From a checkpoint of a small transformer trained on Wikipedia.
Training: 371M tokens, 5660 steps.
Each number is 50 + 10 x the weight over its row's rms, rounded and kept within 0 to 99. Layers, rows and columns count from 0. The size before them is the row's rms in percent of the matrix's.

# o: layer 4 attention output (transposed), 512x512, rms 0.0149, rows 451-503, columns 64-127
# v: layer 4 attention value, 512x512, rms 0.0221, rows 452-503, columns 64-127
o451 107:57 56 59 53 69 47 53 48 45 44 61 52 47 39 63 60 41 70 60 57 52 50 51 62 60 42 37 40 64 45 41 51 61 42 53 47 52 42 36 42 54 45 57 60 48 58 54 57 43 46 31 59 64 49 45 47 60 48 68 48 40 47 58 28
v452 101:57 69 54 57 43 45 57 52 49 49 57 48 40 49 53 44 47 53 66 54 40 42 58 62 51 51 41 34 57 43 52 58 54 40 47 35 46 50 51 54 61 58 64 53 37 39 37 58 46 51 44 62 50 35 52 54 52 49 40 60 52 50 38 32
o452 098:50 45 61 41 48 43 60 53 56 39 48 48 55 46 58 58 60 59 45 66 47 61 62 53 48 34 67 34 47 60 62 37 58 43 46 37 45 47 36 58 42 50 32 46 44 31 52 32 55 50 69 36 41 66 41 31 47 54 60 43 39 60 53 39
v453 103:42 49 53 73 48 55 44 49 47 47 50 54 49 62 52 36 45 46 61 51 38 36 54 42 37 67 42 48 57 28 51 45 44 53 50 46 55 39 60 54 67 48 58 54 58 56 49 46 47 72 56 31 37 65 47 43 49 55 48 52 60 64 37 57
o453 103:45 48 43 34 44 68 46 55 58 42 44 36 33 40 61 44 45 58 50 45 50 57 45 44 67 65 58 47 62 36 50 47 57 34 55 69 53 55 34 58 51 64 54 48 45 45 40 42 47 35 41 66 60 62 47 57 35 63 55 63 51 46 61 54
v454 112:65 43 52 55 51 42 60 70 37 47 57 46 56 36 52 34 40 49 55 59 37 75 43 72 43 39 58 36 33 63 52 69 49 53 44 68 47 58 28 53 46 36 48 29 56 74 49 63 48 34 53 43 58 47 50 64 54 59 48 54 62 48 53 46
o454 109:59 44 55 51 59 36 70 39 50 63 47 42 45 43 50 46 55 65 45 52 59 56 55 49 60 36 50 45 54 46 59 56 51 50 41 42 54 61 45 48 47 66 67 50 48 36 34 47 50 49 50 62 60 57 48 40 47 56 66 43 40 43 39 66
v455 106:47 36 37 61 47 48 55 57 50 45 64 54 65 59 48 61 55 39 32 58 54 34 51 57 49 64 38 60 39 59 27 54 58 38 49 46 57 46 76 35 49 62 42 35 71 56 51 61 49 41 57 48 52 32 27 52 56 56 53 44 60 34 77 30
o455 103:62 43 67 51 47 63 40 54 38 57 36 58 27 67 41 63 62 66 48 43 53 42 54 57 62 60 65 50 59 53 38 38 49 49 37 42 46 72 51 37 66 26 53 44 64 42 53 29 55 53 42 49 51 63 45 37 49 54 64 46 39 65 56 65
v456 105:38 44 54 45 42 61 35 48 52 51 57 56 59 60 56 80 58 55 39 58 57 41 35 49 52 42 44 45 70 64 17 69 32 63 66 57 49 46 39 43 45 64 44 50 40 47 42 51 51 88 57 48 62 32 43 46 57 53 62 54 46 37 35 42
o456 104:61 40 40 57 53 33 43 36 56 48 38 55 45 45 42 68 48 36 50 50 41 37 29 36 37 42 45 48 39 63 64 48 55 53 41 50 49 54 44 46 45 27 52 58 52 63 52 33 67 53 41 52 37 46 49 51 57 52 52 54 52 52 55 41
v457 109:56 53 47 51 61 49 53 36 52 49 59 47 56 25 48 36 40 42 35 36 27 66 71 34 61 38 52 47 50 56 36 53 41 41 54 61 41 56 62 73 63 59 45 59 67 45 48 49 51 48 44 49 67 46 45 49 51 50 56 53 33 55 53 41
o457 109:60 45 56 45 64 49 52 59 56 66 40 57 42 44 65 54 45 37 52 39 57 37 60 50 27 44 60 64 54 57 49 34 58 43 61 39 49 38 48 54 42 70 57 61 54 53 46 45 48 45 51 68 38 31 49 29 45 49 49 46 41 46 44 41
v458 109:66 50 35 52 47 44 45 37 35 58 57 38 47 52 52 61 40 58 36 61 62 52 39 45 67 58 60 65 61 30 41 55 55 59 45 66 50 68 68 66 57 49 39 43 51 37 54 47 47 64 45 47 54 67 43 54 47 49 56 46 27 56 61 70
o458 106:68 56 60 52 58 39 43 56 49 27 45 63 48 45 40 50 57 31 36 42 50 48 43 63 45 45 56 54 48 30 55 38 61 67 63 60 38 29 59 40 54 47 76 49 51 51 55 44 48 54 56 53 46 57 42 44 47 46 36 56 56 61 56 44
v459 101:67 56 45 34 45 59 54 55 47 57 55 48 53 36 47 46 62 62 52 48 50 62 60 56 59 53 64 34 46 54 50 39 49 42 55 52 42 40 21 31 57 50 33 52 50 50 65 51 47 38 52 47 47 42 70 53 49 43 58 32 52 62 54 54
o459 099:55 63 35 45 56 43 49 41 52 45 60 37 58 41 29 59 52 37 51 54 70 48 47 45 38 37 56 54 62 35 58 38 33 64 50 53 59 39 37 35 50 59 44 55 57 40 57 38 57 39 57 69 32 64 52 50 63 49 36 74 67 53 53 51
v460 107:47 36 52 31 45 46 52 72 52 47 55 46 51 40 55 70 46 54 50 58 27 70 61 63 47 48 38 47 38 44 57 48 70 53 48 52 47 43 69 57 43 46 33 60 27 69 66 33 57 13 46 59 50 47 49 48 60 53 49 56 63 61 52 47
o460 108:46 34 44 62 52 50 50 46 53 66 60 40 38 34 54 43 76 59 49 41 58 43 59 38 52 45 57 56 50 48 44 49 44 57 53 48 44 55 47 39 60 49 63 46 55 39 30 60 10 50 55 51 60 38 49 44 37 55 30 38 61 50 46 38
v461 107:42 42 53 51 53 40 57 52 41 46 38 71 63 48 53 47 44 47 53 40 41 63 55 46 52 55 59 34 45 54 45 61 44 54 40 54 57 58 39 52 34 51 51 70 52 47 57 53 50 60 47 56 44 61 73 37 45 33 42 48 39 45 54 65
o461 105:57 46 60 57 61 36 47 46 38 39 67 44 52 49 38 67 67 60 53 58 47 64 49 42 52 34 56 58 56 52 52 54 62 50 81 49 37 50 44 43 50 66 66 67 26 43 45 37 58 54 33 45 57 63 53 59 48 57 57 48 51 55 46 49
v462 103:32 66 48 39 44 51 65 45 52 46 63 40 61 44 49 67 45 54 45 39 36 29 72 37 39 49 32 42 59 37 61 53 47 53 52 44 61 58 40 45 56 49 36 38 39 54 77 41 43 27 47 55 50 42 32 44 50 48 46 43 36 56 28 58
o462 100:49 49 74 44 67 44 62 62 53 40 49 44 44 44 57 63 45 40 44 32 75 43 43 40 54 57 50 59 49 49 58 48 46 41 47 44 52 36 50 25 50 40 48 56 38 48 43 45 62 51 63 48 50 55 53 35 49 59 62 49 51 42 52 37
v463 102:40 35 44 56 39 62 50 75 47 41 52 49 54 48 42 53 58 51 38 53 41 34 43 51 47 60 46 44 46 37 63 50 48 58 64 65 50 54 56 48 49 43 36 70 62 48 70 63 49 42 61 29 50 50 41 55 44 46 57 53 63 58 46 46
o463 100:55 47 69 40 53 59 56 53 39 46 52 42 46 58 52 50 42 55 58 57 36 47 55 61 57 54 49 39 61 58 41 46 47 49 37 58 47 75 60 54 57 57 67 53 43 56 50 46 69 62 59 62 47 46 42 44 59 61 62 41 58 35 60 66
v464 104:43 61 49 43 57 57 51 58 74 49 44 50 72 30 53 70 45 46 35 69 41 23 58 37 45 47 48 40 45 46 33 44 45 48 45 44 43 38 32 46 43 61 70 52 45 34 53 50 47 71 42 37 48 54 46 47 55 41 55 53 68 41 55 37
o464 100:46 57 61 42 49 48 52 32 65 49 72 58 49 44 50 42 49 64 35 48 36 41 47 59 44 70 47 32 48 43 31 71 59 45 54 58 35 38 42 44 34 36 36 51 49 39 49 61 37 55 62 63 76 36 67 44 56 69 46 41 60 34 47 60
v465 108:53 36 47 52 42 57 47 66 53 60 46 52 58 54 50 42 60 56 61 27 56 59 46 36 43 57 47 47 55 27 59 33 65 50 46 64 62 61 63 49 46 46 45 30 61 54 72 59 48 48 53 46 41 47 38 48 55 50 50 60 63 39 65 50
o465 106:37 53 53 53 65 52 67 58 55 41 45 38 46 41 60 53 43 46 56 53 54 52 38 41 54 55 59 51 50 41 53 43 43 35 57 38 31 50 61 44 57 31 46 49 41 40 47 45 52 39 41 62 56 54 51 60 56 47 33 36 63 45 62 46
v466 102:38 43 40 48 45 46 55 34 54 52 55 43 40 35 48 41 51 48 73 54 49 35 45 40 41 59 50 38 36 48 58 60 48 42 50 51 54 50 46 44 35 53 32 34 66 51 64 53 52 37 55 73 50 53 61 49 43 39 44 44 67 36 47 61
o466 102:41 50 59 65 54 57 56 52 51 36 61 60 50 46 28 51 60 64 55 54 30 53 65 47 52 49 30 50 54 75 44 38 57 38 58 64 62 46 51 47 50 58 51 48 43 54 48 40 29 68 44 36 48 52 48 39 67 53 38 54 41 37 72 41
v467 109:56 41 38 61 41 53 53 48 52 50 51 33 57 68 50 55 43 45 53 26 36 40 45 45 50 34 55 44 37 65 37 59 40 37 60 56 47 56 54 29 35 59 50 65 14 48 51 41 48 51 50 42 53 31 52 47 58 43 42 44 54 75 57 57
o467 108:68 54 46 45 45 56 41 59 46 56 42 52 38 60 50 63 47 44 59 28 56 41 59 53 57 48 46 60 45 42 33 46 42 38 43 57 58 09 59 49 51 37 37 49 51 55 50 56 58 56 36 61 38 46 41 39 48 58 42 71 58 57 32 42
v468 104:57 51 43 39 55 45 63 33 51 59 54 72 52 54 53 52 53 36 42 48 55 50 20 80 46 53 48 56 24 52 50 34 64 68 57 49 40 58 52 48 49 54 43 42 45 71 50 41 47 34 54 57 40 27 52 46 55 48 47 49 47 52 64 52
o468 101:52 41 53 52 42 46 30 40 54 52 58 29 58 40 35 44 36 68 51 47 44 39 40 43 53 67 44 51 48 42 59 76 47 43 39 54 62 45 40 32 41 47 57 44 65 55 42 43 58 55 32 53 52 53 59 62 48 64 46 54 47 41 53 57
v469 105:48 54 44 37 64 48 42 64 45 56 52 51 54 65 51 62 47 65 63 37 52 46 51 29 51 56 53 53 67 50 59 48 49 52 44 25 63 40 46 56 33 42 47 44 44 58 36 31 56 16 46 48 57 32 55 66 50 57 37 41 51 53 56 74
o469 104:42 57 60 58 46 49 55 51 41 41 59 45 52 31 29 44 65 35 45 44 53 51 52 51 67 64 48 48 17 42 56 58 47 60 41 33 44 51 67 48 50 54 47 45 51 42 44 55 28 49 69 67 42 48 42 36 47 41 63 51 45 57 48 51
v470 108:63 58 47 64 40 49 42 56 66 55 70 54 34 42 45 27 48 42 64 56 41 57 46 41 51 51 55 53 51 64 38 56 58 53 49 57 43 56 43 46 58 54 59 46 42 58 64 63 56 69 52 45 49 35 73 47 52 53 53 51 35 64 42 53
o470 105:60 56 57 51 51 22 57 55 51 37 25 59 37 44 52 48 54 58 63 30 44 50 54 45 57 41 53 51 57 57 39 46 36 44 49 56 67 33 51 58 52 50 61 55 39 34 61 61 43 57 39 51 54 66 57 44 45 53 66 76 54 49 36 38
v471 103:68 23 49 49 64 54 71 67 30 55 69 57 73 71 49 42 43 51 56 54 24 43 37 69 58 65 57 70 53 31 67 63 54 58 52 68 42 74 42 45 49 63 45 59 28 51 47 47 51 54 53 51 52 38 46 46 48 46 59 48 42 41 45 49
o471 100:63 41 65 30 77 40 52 48 45 39 53 47 58 47 51 53 58 41 45 54 43 38 51 49 31 45 44 52 52 45 58 54 53 58 34 51 44 40 36 40 53 46 71 55 49 41 40 46 48 51 54 48 50 33 40 59 60 33 29 48 46 53 36 43
v472 104:51 59 58 66 51 62 50 37 51 49 50 32 48 54 50 53 46 58 68 57 61 67 54 18 46 49 62 47 53 63 81 45 42 36 47 60 54 47 52 47 49 49 34 42 42 61 38 60 50 50 57 57 50 54 16 49 57 50 53 48 55 59 42 60
o472 100:62 52 58 53 47 48 50 56 51 56 47 55 46 55 37 60 68 38 61 49 61 57 41 54 48 44 54 53 53 45 59 50 41 57 41 69 52 43 49 34 56 46 43 45 52 47 36 31 46 48 30 40 37 49 32 39 65 49 64 49 61 46 51 62
v473 104:35 53 46 47 53 39 80 51 48 43 57 56 46 66 46 55 51 62 41 50 44 35 70 40 51 71 54 55 36 32 43 41 52 31 56 57 53 42 32 46 55 54 47 49 35 74 63 48 45 44 47 57 41 50 68 42 47 44 36 47 71 54 52 44
o473 103:43 47 74 57 38 53 65 49 44 58 66 48 51 51 51 43 65 46 42 38 62 55 49 39 47 59 54 68 43 55 41 64 62 46 29 64 41 71 49 48 51 61 45 46 43 50 60 60 58 56 53 65 56 44 51 61 47 59 40 58 57 59 50 44
v474 107:64 76 61 40 45 66 57 31 56 58 60 54 41 35 51 46 55 58 50 55 52 44 51 52 50 63 55 50 18 50 50 41 56 46 56 52 28 49 34 42 37 50 46 45 63 44 53 48 47 47 43 60 49 58 66 44 45 54 63 56 52 68 44 56
o474 107:46 43 19 41 55 33 59 61 48 59 34 51 75 52 53 60 30 37 53 46 58 43 49 50 43 51 41 56 58 57 38 59 32 49 58 40 61 50 53 39 57 48 53 70 49 47 64 69 64 64 62 35 53 64 46 63 55 53 32 41 42 64 51 55
v475 105:53 53 45 44 44 53 25 63 38 56 56 57 46 31 50 72 51 44 39 59 53 38 56 61 60 61 39 53 36 25 57 35 54 55 51 43 41 58 72 46 33 60 57 50 42 56 62 52 53 61 42 43 40 57 52 54 48 50 74 52 46 48 44 41
o475 104:47 53 47 55 44 37 47 46 44 33 56 48 32 57 38 46 47 47 47 67 37 50 54 64 45 57 56 49 64 46 48 41 45 51 30 49 45 65 50 50 47 32 42 42 51 58 50 55 51 64 64 64 55 49 50 54 59 44 33 53 54 56 51 63
v476 105:49 56 63 39 52 58 48 32 34 54 54 45 43 42 55 49 60 50 66 52 47 41 41 40 43 53 50 53 48 34 67 44 41 49 53 46 43 26 41 52 52 58 47 43 52 42 20 43 53 50 56 58 49 45 53 39 48 60 48 49 54 41 39 50
o476 105:48 54 32 43 60 52 48 49 49 47 44 66 48 57 63 56 49 30 51 43 54 37 52 27 47 53 43 35 49 45 38 54 27 51 36 64 59 66 47 58 45 42 50 45 47 63 50 53 41 42 41 48 52 55 38 65 67 34 42 44 54 49 44 42
v477 108:55 60 46 55 59 45 45 61 65 50 60 49 59 46 49 56 54 41 59 40 26 37 37 72 39 43 20 40 49 50 34 59 50 61 54 45 55 59 58 49 54 65 49 57 64 53 30 43 51 50 53 55 54 47 47 48 46 61 53 56 34 40 47 54
o477 105:45 53 83 47 63 44 41 62 58 51 39 57 52 45 54 47 74 80 53 32 43 42 44 47 51 41 41 25 48 63 37 42 46 64 32 41 44 31 45 68 66 41 60 41 47 49 44 46 42 55 40 45 26 48 41 39 54 75 74 51 38 43 42 49
v478 106:36 31 48 40 58 36 61 49 62 44 55 48 60 54 46 76 53 48 40 60 49 59 29 58 42 64 47 40 46 60 55 58 38 43 42 54 57 47 47 31 45 48 54 66 72 68 82 56 52 53 54 52 58 61 63 55 65 47 40 46 57 45 58 42
o478 101:38 39 60 54 42 52 59 47 40 47 44 59 37 38 62 52 57 42 56 51 51 47 60 36 47 58 58 46 67 46 56 60 48 57 65 34 32 42 50 53 49 44 71 58 66 54 65 64 43 56 42 36 19 47 52 46 73 61 61 61 57 46 46 68
v479 106:62 53 55 54 51 52 69 40 57 53 54 67 45 51 48 36 51 47 41 55 60 40 37 84 49 43 52 55 61 54 44 25 54 52 47 45 53 35 35 49 39 51 43 55 26 48 50 41 45 46 50 39 49 56 34 53 59 55 47 61 46 44 55 40
o479 107:51 62 35 46 46 63 45 45 44 56 35 38 64 53 55 46 37 38 38 55 45 37 48 63 60 72 46 46 31 35 57 54 61 52 59 55 60 46 57 37 47 55 58 52 51 43 47 51 55 52 43 57 44 56 41 66 40 30 43 29 54 35 41 50
v480 107:57 75 46 39 55 54 34 81 58 48 36 59 36 55 50 66 57 52 30 46 62 51 43 59 51 42 53 47 53 47 57 45 66 55 60 42 55 44 53 51 63 49 59 33 69 34 18 39 56 61 47 65 43 57 59 57 44 40 40 45 52 80 50 56
o480 104:56 40 57 65 46 57 37 52 51 66 71 45 55 52 65 58 65 35 48 41 58 69 42 38 51 45 59 38 56 52 51 52 53 50 41 73 54 68 41 47 48 40 57 51 49 49 55 38 51 45 61 61 53 57 52 67 51 52 65 33 51 56 54 53
v481 106:50 52 54 58 60 48 50 41 59 44 56 37 62 64 51 40 44 49 76 66 38 38 46 43 64 52 42 52 43 69 19 62 56 19 43 45 40 44 46 48 61 43 55 57 45 64 31 46 57 23 49 40 45 88 38 49 54 55 36 45 55 42 53 43
o481 105:51 58 72 50 57 58 47 43 54 58 53 45 47 49 47 47 58 37 59 29 62 46 48 50 51 57 46 60 49 47 41 45 64 38 56 49 42 67 38 47 49 53 42 56 60 54 53 71 42 56 58 47 63 43 45 61 54 54 63 67 61 45 47 48
v482 109:54 55 64 50 38 51 63 60 66 57 42 56 39 61 48 38 60 51 64 61 31 29 56 53 54 43 40 58 63 61 45 48 45 77 50 55 60 60 63 63 59 59 40 37 51 35 40 32 50 54 54 45 46 49 64 45 34 41 64 52 55 64 37 40
o482 107:53 57 40 58 65 50 60 45 66 33 52 41 57 50 53 53 44 39 51 46 53 54 46 58 33 62 53 49 38 48 54 43 58 46 54 52 47 72 54 48 49 53 46 40 39 35 37 40 57 61 56 63 59 41 62 58 61 62 50 41 52 50 40 49
v483 103:50 60 55 53 44 36 39 59 46 42 51 57 60 49 49 49 57 38 49 68 42 41 52 40 47 56 45 39 59 47 32 67 59 57 42 51 43 59 67 54 47 49 41 19 48 63 61 44 43 46 53 58 42 52 46 45 54 54 57 54 57 52 61 34
o483 102:41 48 15 70 41 48 41 61 51 53 45 49 56 51 29 50 43 72 41 52 39 63 60 38 37 78 49 60 53 35 48 44 46 49 51 43 58 55 58 39 53 50 39 53 70 48 58 33 51 36 49 32 58 47 39 49 44 51 70 34 58 49 44 59
v484 105:70 38 46 43 49 51 48 69 33 52 53 57 58 71 44 36 65 49 41 46 63 70 52 55 67 56 50 46 46 58 64 36 59 53 58 56 47 38 63 52 52 51 40 40 51 32 53 49 48 80 49 50 44 41 39 58 49 43 51 45 36 57 58 64
o484 103:58 49 66 48 56 37 52 53 46 41 37 41 48 61 48 42 56 63 57 50 51 46 52 60 19 59 66 38 52 57 52 52 55 55 37 58 49 63 46 55 63 43 59 48 65 43 56 55 63 52 42 40 42 62 46 54 35 58 34 45 38 55 44 58
v485 101:60 56 42 42 41 36 60 69 59 48 49 44 44 41 49 37 57 50 45 46 30 28 45 30 57 48 60 48 52 67 70 62 51 45 56 61 49 70 55 40 43 47 54 23 59 63 65 44 49 61 50 53 45 65 60 52 47 56 52 45 41 43 40 47
o485 099:35 44 49 54 38 49 51 52 52 24 48 49 61 49 64 46 47 72 50 33 28 56 55 60 25 38 46 40 56 54 47 27 45 48 36 48 72 32 41 42 37 46 40 43 45 62 51 29 64 37 31 55 74 43 61 57 43 55 61 73 49 48 44 49
v486 106:27 52 47 50 43 38 51 40 25 59 59 45 70 41 51 42 56 47 49 39 33 68 53 59 45 41 49 58 35 48 45 39 42 62 42 59 40 61 53 58 48 53 48 68 65 66 32 52 52 57 60 51 54 70 22 45 43 45 55 49 44 61 53 50
o486 106:38 51 45 49 56 59 50 35 43 65 34 45 60 47 47 52 38 69 56 41 69 47 47 59 39 31 57 48 40 53 51 53 56 63 49 51 51 33 46 65 45 55 55 44 51 56 44 75 40 60 29 63 59 50 45 45 61 66 51 61 52 47 46 77
v487 111:66 35 51 41 40 63 40 47 46 44 46 37 34 45 50 57 51 32 51 47 54 66 72 68 51 41 31 38 73 48 41 64 55 50 40 53 48 63 47 43 46 51 55 50 50 47 62 59 43 54 42 62 40 51 64 45 49 54 63 49 61 64 50 47
o487 107:47 35 28 51 54 28 55 39 51 52 56 58 59 55 52 50 56 74 46 46 45 54 62 53 45 65 55 34 67 46 49 67 52 48 54 50 45 16 48 36 48 56 33 53 38 55 49 41 68 33 43 40 44 55 59 49 63 53 25 56 40 57 48 46
v488 105:44 34 45 53 48 52 65 41 49 43 52 40 56 56 49 55 40 56 50 43 26 36 42 46 49 30 47 43 73 54 57 51 36 72 36 55 60 55 66 51 39 44 61 77 72 39 56 60 49 43 54 58 66 57 42 56 53 52 47 53 63 63 34 37
o488 105:56 56 65 63 58 61 71 47 51 36 30 68 46 58 54 53 54 42 42 67 51 54 67 49 46 40 36 54 54 53 62 36 75 61 34 57 28 46 64 72 54 52 45 52 51 50 52 59 55 46 57 32 25 46 44 50 54 45 57 56 54 53 56 66
v489 101:55 43 53 68 34 57 45 40 59 58 53 60 38 56 52 53 57 43 73 40 49 51 64 51 56 60 47 46 29 66 58 42 47 59 53 38 50 46 61 43 39 45 55 34 55 57 36 41 50 47 59 63 44 36 67 54 55 60 32 37 47 47 64 50
o489 100:63 50 40 73 43 53 46 48 47 23 55 56 64 38 49 51 56 43 61 59 45 58 65 40 56 48 73 55 50 37 64 63 42 47 53 42 58 50 39 59 52 43 32 37 38 39 44 58 53 46 54 45 39 52 54 55 51 47 57 72 44 55 46 63
v490 106:43 39 44 47 55 55 49 58 39 56 52 55 70 35 49 60 47 52 46 51 61 65 54 46 57 52 35 66 46 60 61 48 60 75 45 58 52 60 69 56 40 63 41 61 63 63 62 46 58 52 49 41 51 41 63 37 50 51 55 45 37 32 75 40
o490 106:47 50 51 46 65 42 54 47 36 22 46 42 54 45 53 41 56 66 51 51 49 39 50 43 28 55 57 49 44 64 70 49 41 58 53 43 72 34 48 51 55 50 44 45 42 36 55 58 18 56 52 63 33 37 61 53 54 47 33 57 37 46 56 67
v491 115:52 49 37 54 52 35 69 50 55 38 41 42 58 50 51 63 52 44 18 63 60 42 29 37 38 53 44 51 50 47 59 40 44 38 47 42 51 41 48 49 56 52 52 40 53 43 50 57 51 41 51 58 57 59 55 62 54 52 48 58 53 58 65 46
o491 112:56 45 68 53 52 64 54 46 67 53 69 53 40 28 56 28 64 70 41 51 48 60 48 51 48 52 41 49 61 46 42 70 52 44 64 43 33 66 55 46 44 55 56 57 68 45 52 56 41 52 47 50 44 41 60 31 33 43 62 34 60 44 63 62
v492 104:61 66 46 52 38 53 38 43 39 44 43 54 38 33 47 46 63 60 67 61 64 47 62 52 53 57 58 51 62 59 51 45 55 61 51 75 44 42 60 56 12 49 59 32 36 57 79 83 49 40 55 40 43 39 40 41 47 44 48 49 44 62 39 63
o492 103:39 50 23 44 47 58 47 58 45 34 60 54 59 55 62 35 32 63 61 61 30 54 60 42 54 49 54 47 46 57 41 38 57 55 61 52 72 60 49 71 44 49 54 47 58 53 50 43 54 39 55 52 54 60 41 63 60 57 42 40 48 55 73 55
v493 109:48 34 48 61 48 53 50 37 28 46 54 70 57 75 51 56 43 57 66 48 45 50 61 44 32 43 45 73 28 46 44 53 54 35 56 44 42 58 45 48 45 52 57 57 62 42 42 28 50 53 46 51 41 41 35 52 39 53 47 46 55 37 41 51
o493 109:53 56 45 35 40 53 51 58 47 72 50 45 43 46 46 41 43 38 67 69 59 30 50 52 60 43 40 64 42 44 37 47 47 40 56 68 48 21 61 54 60 57 47 57 34 50 57 64 54 47 61 46 48 50 47 49 65 55 46 49 46 52 46 42
v494 105:32 57 52 50 47 63 71 56 52 46 55 47 60 38 52 67 39 46 51 56 54 39 56 32 42 37 44 48 43 61 52 50 44 37 55 36 56 36 63 44 43 57 56 47 57 53 58 43 56 57 56 51 46 72 00 56 50 37 51 54 55 74 55 48
o494 104:42 58 59 51 37 53 57 44 60 67 53 74 54 50 62 75 41 49 60 46 38 53 59 45 55 30 45 41 56 64 39 48 58 48 36 34 41 56 56 50 54 43 52 63 56 56 52 43 38 52 38 28 40 51 48 37 50 69 57 44 54 48 72 65
v495 107:69 40 50 57 63 47 50 80 50 52 69 50 54 18 51 53 60 46 69 51 52 38 36 42 52 56 55 62 45 65 38 60 61 69 55 59 37 50 62 50 49 38 64 57 31 49 73 40 45 53 46 43 44 48 53 51 58 42 51 64 55 48 49 62
o495 103:49 47 36 37 43 46 43 68 49 66 35 44 51 65 54 38 38 62 44 64 25 47 50 50 63 41 36 63 43 62 32 43 64 40 47 47 78 66 41 44 57 55 52 48 54 54 42 48 56 54 63 52 54 48 63 61 37 67 35 50 58 47 60 44
v496 107:53 51 53 57 59 31 67 62 49 49 43 56 43 58 53 57 55 62 49 43 45 55 54 53 53 65 63 35 53 49 74 53 40 58 52 34 57 52 47 43 60 59 49 45 58 54 33 49 47 50 50 58 56 59 67 53 49 43 42 47 56 47 58 45
o496 105:31 52 45 55 56 57 53 49 35 46 58 40 47 47 65 48 32 51 56 39 46 62 65 59 30 50 54 42 47 55 61 35 56 64 54 39 57 66 44 47 52 48 62 38 53 48 38 32 64 39 54 53 53 64 72 49 30 52 53 47 39 49 57 59
v497 107:46 59 49 58 52 45 27 30 39 42 56 61 57 63 44 47 63 52 48 31 46 32 48 46 37 71 60 66 46 60 43 56 53 54 48 45 46 42 57 52 52 36 53 45 62 59 55 48 56 33 41 61 46 50 51 54 42 61 50 53 75 55 53 56
o497 105:44 59 33 49 68 48 60 61 50 59 48 49 49 50 50 59 44 67 53 38 35 49 50 46 66 65 48 48 50 49 35 41 25 59 59 38 57 62 40 49 52 63 39 49 38 59 38 58 38 38 49 36 72 45 50 45 55 54 34 63 38 52 54 80
v498 104:34 36 53 40 52 48 47 41 54 53 41 47 47 59 50 43 53 54 45 55 42 36 64 42 50 48 69 69 36 42 63 51 38 50 50 49 51 49 41 56 44 53 55 51 52 41 33 46 51 37 58 48 54 57 56 52 39 42 50 47 39 37 47 33
o498 104:39 58 44 31 43 52 39 55 51 47 49 53 49 37 66 45 67 33 57 64 56 58 46 41 64 38 53 55 52 52 49 53 29 53 58 38 47 51 41 50 44 53 47 44 49 63 43 61 58 56 51 55 48 42 50 41 35 54 37 41 60 45 50 36
v499 106:52 53 46 35 40 59 40 43 49 51 68 32 32 69 52 61 62 61 44 48 42 36 62 62 69 61 43 52 53 42 43 50 22 49 46 48 50 53 52 38 50 52 45 43 44 55 54 41 53 66 48 66 62 53 49 54 53 44 53 62 58 53 26 57
o499 106:57 46 48 45 53 51 53 48 43 48 39 53 60 66 49 59 58 51 44 55 35 49 51 53 29 52 44 40 39 53 51 44 47 70 36 70 49 39 73 39 44 28 46 64 50 49 40 59 51 50 53 46 49 32 46 68 32 67 59 28 61 58 59 43
v500 105:52 52 53 44 43 41 50 06 27 51 60 53 54 40 51 56 36 57 52 45 54 58 56 54 33 37 51 41 44 46 47 64 47 55 35 38 60 47 75 50 59 48 64 23 52 19 55 31 49 65 54 56 60 55 32 50 51 54 49 55 45 38 39 41
o500 101:48 46 34 51 48 54 60 49 52 32 32 48 43 36 57 50 44 53 44 51 56 39 48 44 51 42 40 61 53 42 58 57 51 57 72 34 48 48 65 41 48 71 62 58 59 42 43 64 59 51 52 41 45 57 43 49 50 46 55 60 49 47 64 57
v501 113:65 52 45 64 39 44 79 45 60 39 52 49 47 61 52 55 37 48 52 57 37 54 40 62 55 42 59 36 47 55 50 41 54 49 50 43 55 54 53 36 63 53 45 50 49 19 57 57 54 56 55 52 51 68 48 41 42 47 54 44 60 53 54 53
o501 110:51 53 62 53 70 61 43 51 48 41 71 63 58 39 54 38 42 64 49 46 53 48 47 42 36 52 42 51 53 47 45 43 64 49 46 46 46 41 60 49 44 75 61 53 58 41 59 37 70 39 39 68 47 44 60 59 37 52 52 51 60 47 53 49
v502 105:65 69 62 52 41 51 43 36 64 61 47 49 61 65 55 56 44 62 44 57 49 71 55 62 44 46 37 52 46 55 53 50 35 41 48 40 56 57 28 39 50 53 50 26 44 73 21 52 51 33 44 41 61 60 41 69 46 51 58 37 24 60 52 52
o502 103:65 35 36 65 42 52 42 46 46 39 45 38 63 49 55 48 53 50 48 50 50 54 56 56 62 31 41 53 39 50 63 54 39 54 73 43 60 19 39 56 37 52 53 33 43 50 54 52 54 56 56 62 14 55 41 56 50 48 47 64 52 44 62 43
v503 106:68 50 45 62 45 55 46 49 34 43 55 50 40 56 52 37 48 43 53 52 54 69 39 55 45 55 50 46 54 46 62 53 46 27 46 15 60 60 35 49 51 40 36 19 40 19 37 48 47 45 37 58 46 68 64 47 52 44 45 63 36 81 38 40
o503 104:56 39 42 50 53 56 53 51 50 48 43 48 49 54 35 56 43 49 60 51 46 61 47 52 56 48 44 74 55 46 54 44 49 40 43 52 33 34 62 47 47 38 52 53 41 50 39 48 48 50 49 26 62 62 54 46 46 52 49 22 46 52 54 42